{
  "learning_rate": 0.00213,
  "decay_fraction": 0.893,
  "batch_tokens": 65536
}
Each number is 128 + 32 x the weight over its row's rms, rounded and kept within 0 to 255. Layers, rows and columns count from 0. Numbers have three digits each. The size before them is the row's rms in percent of the matrix's.

# q: layer 6 attention query, 256x256, rms 0.0598, rows 151-191, columns 0-63
# k: layer 6 attention key, 256x256, rms 0.0588, rows 151-191, columns 0-63
# v: layer 6 attention value, 256x256, rms 0.0814, rows 128-133, columns 0-63
# o: layer 6 attention output (transposed), 256x256, rms 0.0805, rows 128-132, columns 0-63
q151 096:099101142033111120139135134122105163198176126118133148081111103182137139160148154193157115113130113146113149120123123209120171088086173064089166098152117135193149163146109078148173121091079092
k151 099:091178079172147123111114130090123112142114119126133129172122161093104124096138105140120157100156130129178121084120110157074101093109168139127161120136191129141146089138100133175111121116149092
q152 099:131075131123156128170127117141069125054127160139165118104049089081181182205150135124149109142119160115142144127090132132138146102095124179120129189104141160166159129149107131082187142154169147
k152 097:124107050138088063135165209179089135112117119170123152116161131116126093163088120151113051176155125131110088107110138089112160081096114121094107145032142204123146151106200101105134132141133095
q153 092:137149101104141089231162119168163099097138127156123123154123123090139115079178077124180131108157144129083128121133084148075074125082133146177135153052140196110135109138114085146095128105165155
k153 092:136153150075083109086155157085136047130106145155150084139070147084097146088098137119126160143140131145094180119108165126133146123103181147171084140178091157102103183185142127138102059112166132
q154 100:140136142155128174111056088100128104153128126092142099145096055143144173099190099176149181157157151145132137174120158157135150129162134159066092159098096049060134120188133149096141103114109161
k154 099:126103137174134127145075098132145170084098131158070123145127121115158124196076132122157183117059111132156152163076130136102155186120133058119097134117135140120109128097139096158145129107169157
q155 100:111143134100168124119122215121116132124064122079088059179131160131129078147148144090131107109134127107136120143064154095153057126112140144119107061169103122161073148089102112184117142122132132
k155 094:108144124140071173181043103087139138088164199123168120038116119145062145057152131156140146082120127149143074105093131129133158177157168113132117153123095118114171155171108160087098072131155089
q156 098:081117096110119100118114092104097098142164176116113127212170134101168123094090127098135092112140087100084100164142118191146086076138124130126099151099113100159132099160134140114100113145186167
k156 098:105125138028089096186200136112155123118082150103172133153091110108126074134169091085161144131107106113107132123132163107093153099153157116115138113151117166139183163157126164146139103172084113
q157 093:170099166115123067081097109104130163076106128097129127141156059157122073140110143082171136105179156131092084136190141186126077094133155105171090121069108168126151122137143145179112126149103094
k157 090:107075110138130143196120105137115137145143118119142131118173095161120140135116169146154127150136082077124128174174085106137126156159141080136113166096099189124099118125119136156134054066125161
q158 085:112157156094143143076165101120158065104134112109123113143139140096115088147129075105123064132170129151143157145112135181078099065141149113145111153114111137183140174132133128128096089101164088
k158 089:152124125112078092151136106151121134108132125172128160140103098070121154105058101138189134127169129061155112123128109148147119092112114136122200128081131158157194128116099162150060095130155093
q159 090:112113081201104153088114117130149093140125101120111145136180133069141167090154092143157046129104120135157138107053179105134076147120121116172142155115198158092143173151157117104102132106159053
k159 092:115138109106067047136096077107089136116139193107149128157153120109161155145073101117110149118101125117079100156149129190117200085193126163192135130131106095143176116191132159124163139179161127
q160 080:168128086168170139132105146190172090110130112115149120144108162087126132125127179089199105081071078146094203164119158132115123176105108178134126150158134160086106094163106161158118187132193129
k160 080:103134091157132140112111104131104125197157164177137111186150093194137156187089091138116124110126091168088035147089078146131156114089086150150169175082114122153149195090088131124149108100167137
q161 073:072127125065063142143107118094156098129111163172100168124093131147092121125093151197087156159170124124149105147093104124105121106121156105116102110110081145110233174153156101099076083138125142
k161 069:126142105159176106128073153064104172131125117106152106087134089117183117109079167112125087118131144129166137141154155118121139116161089165119109111189095138090161084105150080110055128187097091
q162 077:081093118103088096142066102084158127120148142130100111091115131205081170151124115178117139144163135102149154185149086173089112140146114099112144128101106111140194152103136068101105104118089127
k162 073:151124159116118123184093168150119115041091111132140117115055105118125127070127109123132114146070113171216143101145160138122083095096095161132090112117118180085140085089142059124104154157104144
q163 079:132111181084091171131129102070148103160138126135138157082097128123123166128105109131087149181128132145136096144089106116063147072117141127086106114127143088106153145145168129137072093045123144
k163 088:165099169179158130156136133146136168105061082106134107115084069109129068136149176117127130168132120145201110132123173166108123099121107172117074128131132165110098113090147101159074156161106157
q164 089:130096079140121144161115109197151112128184099123163049077147111133114105110159102099096150142146148061086161104143129160110094186147088127102162195120147169105096148150108133094106164168165059
k164 081:096104091156114085110038079137113136133137101103143113131142130138161166130146107098118110120109114148087092187170152153152085160096106064100183107095180089166146101122072098138170119114086126
q165 088:125104112165134134108131120141146145175198129080129106065164144121086154115136102083097161147175119104096142098115119100131124118159099127084145093090153100105100177136094143095134148121129087
k165 077:089130123126167148123076119138122135143146137125160125181115078129145145097156150106122140174121088094069132120176091201143134186115117117126118149142142078174126116119019130157139149127136182
q166 103:168161164085113128132164117130113108118081142140101150139179127073155143142155109102136133127195119146116162093128093067209200108182194155118120090113064064113136125149139148147224135157119080
k166 096:135138154128183094109061118128116160176190115108086110101131136155115082124128065118130109122153143187135112202118108129095147184155147102106151154171145150103115131136083193098106154170089137
q167 098:105149153091135125164149126139085097192141113212097131129162124125079122169150103139174133110177097141086103135123074179155120129115118100157118117138158134095128151163106097230089058105148158
k167 104:166129157089092163180162111167114138108151191098129080052113118091134173098145119136123153136159118134187178143105132071133133118159155191060176191126118197045189175130173120091074062106087106
q168 097:160134136160072171091114135133128119099070080051066136133182102066178089112128093159166081121146104174134167092114140052158152128166160145087105101114091145128115130081106151142132194151069072
k168 112:092172107167121086111059088110156115163184095135143118179168136160117094095170078118151108124093124106080158179148072161130112149131139084164097137108107085172098086132044141119156090125104147
q169 098:141154090147082140125166074086113082145173111160133191103140136089181121132101092163173096134131114163081103140090118127158126125121132145118088124153130156104161165160134120180098066116176187
k169 072:199145127116112129132125162120123104158150123074124173149101086160117105104147130092117141130106149130191147148107157114124166106146082153131156152105144183113119148087168194120092065144131094
q170 078:110094178079175099116079105147153152095114108101143132179097095148131105117121140120105141144056145116142079119153118139174147111117111097062173153070142105151083111101143123108128156143062100
k170 104:103124117109189067087112210091103168160112144082133157179178168163114107174096177118122098105104094117124128089181111169130092109120127098166105073133133088198086066154078153153170170170112112
q171 100:138140163050108115144185114144123073142125096170105146163134147114145123162125073131130128090192103126108131133068127121147135050118150107122102144102150200100106145135167134125097094115122143
k171 090:151119156158152135155122101127135180160131150149165107098138085171099188125184170119153192166148165106114118145140122101118102142173153152089154119159164139071142182114133115079081082079151145
q172 100:153092117071170102124167162105113149151109058199183192152136138169118090158081164175105165166135134170099102148196099202108109131102129128176098137143167134115135087144132133125149105097148120
k172 098:103126103134170125169176122145134091103071126074092092124116105044086127138091107090142084145154130096139126109110123154142148127152136192144122045177160212124143141033150104186080133149132120
q173 111:068145132099180100119164110115121103156146081131104126138167137150101142150120141097094105128138112214132117186115145150164111111128097057150119096185180100124143127125149109131098126102180174
k173 083:173126167130062183184076051111167157117117123150110087067106140109098170079175103152143168144124115111119138171138141075065163136153159182164142137086123155107116137109140162117093102119079114
q174 092:116175167091164142109206138108126113152164149136141111177145181116158130178119126112183118132169147122082153119172110078090089130090143149148151121111125117098048146141133144094132090073192170
k174 095:221121132165103140182126110158176172126112170119112097043125110112116112067116120170112192117171160128108178130059144104063142141143169164116107165128101146092155129165189150107061133155098102
q175 115:098093115085123120136167189139099135166160121147177142138118163185097155185074073166140097144128133145110124131098158189134096092131094076135118136130166134147167145139132075170108063113171149
k175 081:195107134154119181183156133120074194041087176175114119055119116116103134134122102177147170131127119172162101109098106102128099145123113191168144162091171102075092118116224096111074070112134100
q176 075:153137181132102140180104114087108094105109093195104139112074064093138132192135114118147173160159150145108176125143153173155153172109073116142042130119093151149115185069128145142080147186091136
k176 155:115137126163150056103074153152105123153131112062089122147162138148141131116110152141168118161112103135092135160184139107157115136121104119112101081143103079176115104135031110100197192160072124
q177 084:137192115130207084110074195127132117128160163074118161129126153100103111071123107135120133098148133111165151152225124103140130143127164098147111078096082148134078127099140207128093124151102116
k177 131:119089134089139185190227131143096107100118147158154096103090096128102151101137117160130158163136158116109139131109117119088124109149106153124152149126108153076143179094220122145078023108149101
q178 088:137125138138119195152116031167187140156133135220195152123140124102130152117138140173064147140088157079183169098169145131072150139076179163078091156058091160106161145136129155126141133122162145
k178 123:093085186178167092128122153125147083076148115074099164133132133116165070110111141095132109147134121122057144170166120147137114113086136092083149120134143088158117142127096148151148176191131077
q179 088:115142150088121134102157063179152170161119089128124117141037105157163168110162155095174101149128161153102186105105126152140102157170141171122109147076051148149082138075114102136115132158124112
k179 089:106071080160117192132136141117159140146122133164188139102102161112112136117090120145111101090124120170101147112196170047141192105103145110115139158120179140054144159073151145145106092110126162
q180 097:144122135149114106105154125181115131095091158086120105162133112138095165113164123091152095124152116175129175143114148035111107112140095125121149166119028132127124184127167136126140151109090118
k180 096:130111120149098086162111069140072142123137138167119148146080117106150151173163116091171175087110108145065158135138072119112117175167154171154132164112075147075154138174180166112135155132135124
q181 091:083175123085111094121104094136112094083112090092183102171132171123173133129119122100075176126111125098144119081124120064142124076151118116131106115130110074172099104152123187105116124128107075
k181 095:089095103160124221066105105127128146140110127120151087082142082192149157114159141145121106167063175084175109098135067117108167159154159101121170132147135181128154132117074118101160146139138183
q182 096:141180141121137125108118113154111075126110115138145133109114078170131134126118109123130107133103194155206132109117073121144127116137059109085172150098114141101135149099121149125090089202111164
k182 092:147070152201109112091130116120118191116075132190130147149118170134171133137102152133137124143136114118067131161156099137111176118134164091143104151143103129105122060166094092100127139109108129
q183 091:190203091132101147147137055156094100153105137152139109099139136103141135158101040119137150101083099136111144107144175145136114194105088131102075171099144143088137161171128107153138118140103148
k183 092:135106168105142133142161121122123099097191090167117155181115167151159196137130154115097094167082105185104124139148135056129136091099122094165092158162081091139115154174156111148160130093106172
q184 092:195156119138188127129092137117106128139107100126151134137145150163113096173071101117101119140132164138190139140160185147146090121149139132129116070151204061123119063145146093164129183183163115
k184 100:135115160138112168123152128126104101126073100130110122119162197207067126156113097221077077082115090109157055172150166129091128163114078093113155113098179114131112098056126099145122159182132069
q185 094:138174163130108167070119165129117135097078121093136178170087142063216139152104112146170115104107066135094159151132075101148135163127162096126073122093107082127156092115139150140148175138159123
k185 101:095113183126093123160121097170104190123174138098130104117046126151128161168086104108166161169110135113109187106096080083143062105136096134112070150108076151110150145202129123143085138119110159
q186 101:144151162127132134149147093062121111172151021138092121131103099113178141146111115161100166170091126149057079120156127157132195154166102149171165103116129146099127122067124070162106134113077188
k186 099:092107087130133165078142145092103158150108067123130111153158119118144092111145104110138115102116104100137194112143169209119089140195156114079118146122085095171083077132120152149229152126159123
q187 097:142174092162104151155104139194094123081156186145172148055133162140166103126176084103129136128124127109138097115075116139114121128124070146134149140136170133106138123135084162127150098127113110
k187 098:116155138120118112132143187141128105167064045099134159173131156113111143126099102119100168127154109150166101123147140127217125110113166076169057154136104090138175187159164160144106138131181125
q188 094:130128111144159122189134063205091090107078202143182119081093151198217167186120121136178066180134129165159128173138120132140156172156134138119162124160109137091141112091138145164167090102119107
k188 094:132113153162181112172140128095087121150140160152116138139173121037202088160123138118128197154086109123113166158196062107165125198129106174187148130057116120134127098187099143064151163099091133
q189 092:098095157124124121128091101158136122132092127138122093080144110135155105152102163150156165147103090185098122114062134138137196077158155159097122196105078122086140121127119127150127144080118132
k189 091:104140149101132075114149155110130095159138099156171140157120067115134118154151164168159115136129127156151106138108160115170151169084161119117082137129067100135146079128169143139127167118153167
q190 088:102101030164139120144167150074108162141051136096108110086119116097064157143094202156147149163142123117143106154072132117140103118173100170107143100110167202098153089175156115105111152142156119
k190 090:158122120135074120120085109176165103163178148156096112151157102083157088094131129178104080103112125125091177150165168154103131167116127098168143127082107141149109093124115107154146113148134124
q191 097:111126139156152120083083076185180119067132132115063156194115092116165206169097102108144081083084164113151140151101165128176131146157111097120094118113111125124135118064156142150095199168113114
k191 095:112062161150156082170074123088105142161108145174146089131087133178221117168136136094103164164136118140153145122129102171111135122102110070171125170099080083131121166208115123123118095085098113
v128 071:139139149094112153068126134087109178134173161114098133188100173144173094095117186143079093095053106120105161147124101147131122152143129164143168075113090092157115116077143137116123150199146160
o128 066:157102154144145080209109114133156106175169134165088127119141093134180135130153132137113135117030109117096080104150080134183152097067088166196166128112149144184103116152177107107093145143132161
v129 080:099159090078090150102143096139150127167078150151110090081115118125065193144127103092115106145126158096155150151144162100131096124163079177140129159115170165104136161096089121103118083159049151
o129 075:075155084137156097091154131131145095128132166151141153177115138159123116102099140106115127125146098112103097137129182092122089132167158143100114113162131128122114164121000136173101072136112125
v130 079:127123128146079143097143142100151054095187090128161168144170111149086174129152077124092196152099107088100118114120104144128127064127121188105142151164099093169077136129137160141103160113121142
o130 074:133124126190119184132131186119056158101083174156195159095125120132114128116071110149110135196095131126169091122154125182131124128123146129114140208160112145165096098173176127052129102159131114
v131 080:129107117122193126095149114071159158153139126152200143112109099140059102098131154124109157137109171140134145178111162123135147097129073139121117122141119158125110154153100092149160142134174151
o131 070:136170113194105129041088175074233158149084085146151104078147128090100079138110130181156183149186120126142136138076143117094104108141167106094151070104139127185092129127115072155158114129079128
v132 074:099169149157122127121092147096124155165133164151076174102174164117116185115163111123131112136132135130179101081116204145140185147153130154148139167159156132149141134107155131094081115163207080
o132 068:106184199130165104104106117103133134183119103123099068107170099119092114112126105068108113125135072126128131142155149125105177116120146099120132089107127099194099241096192157124090120129171106
v133 074:148117063140124171116109114155178082068160082085119125122115095134181143097095136147118126121076176160159118097144172039100138078113125150128163114208150107109141135106113124113111085132080069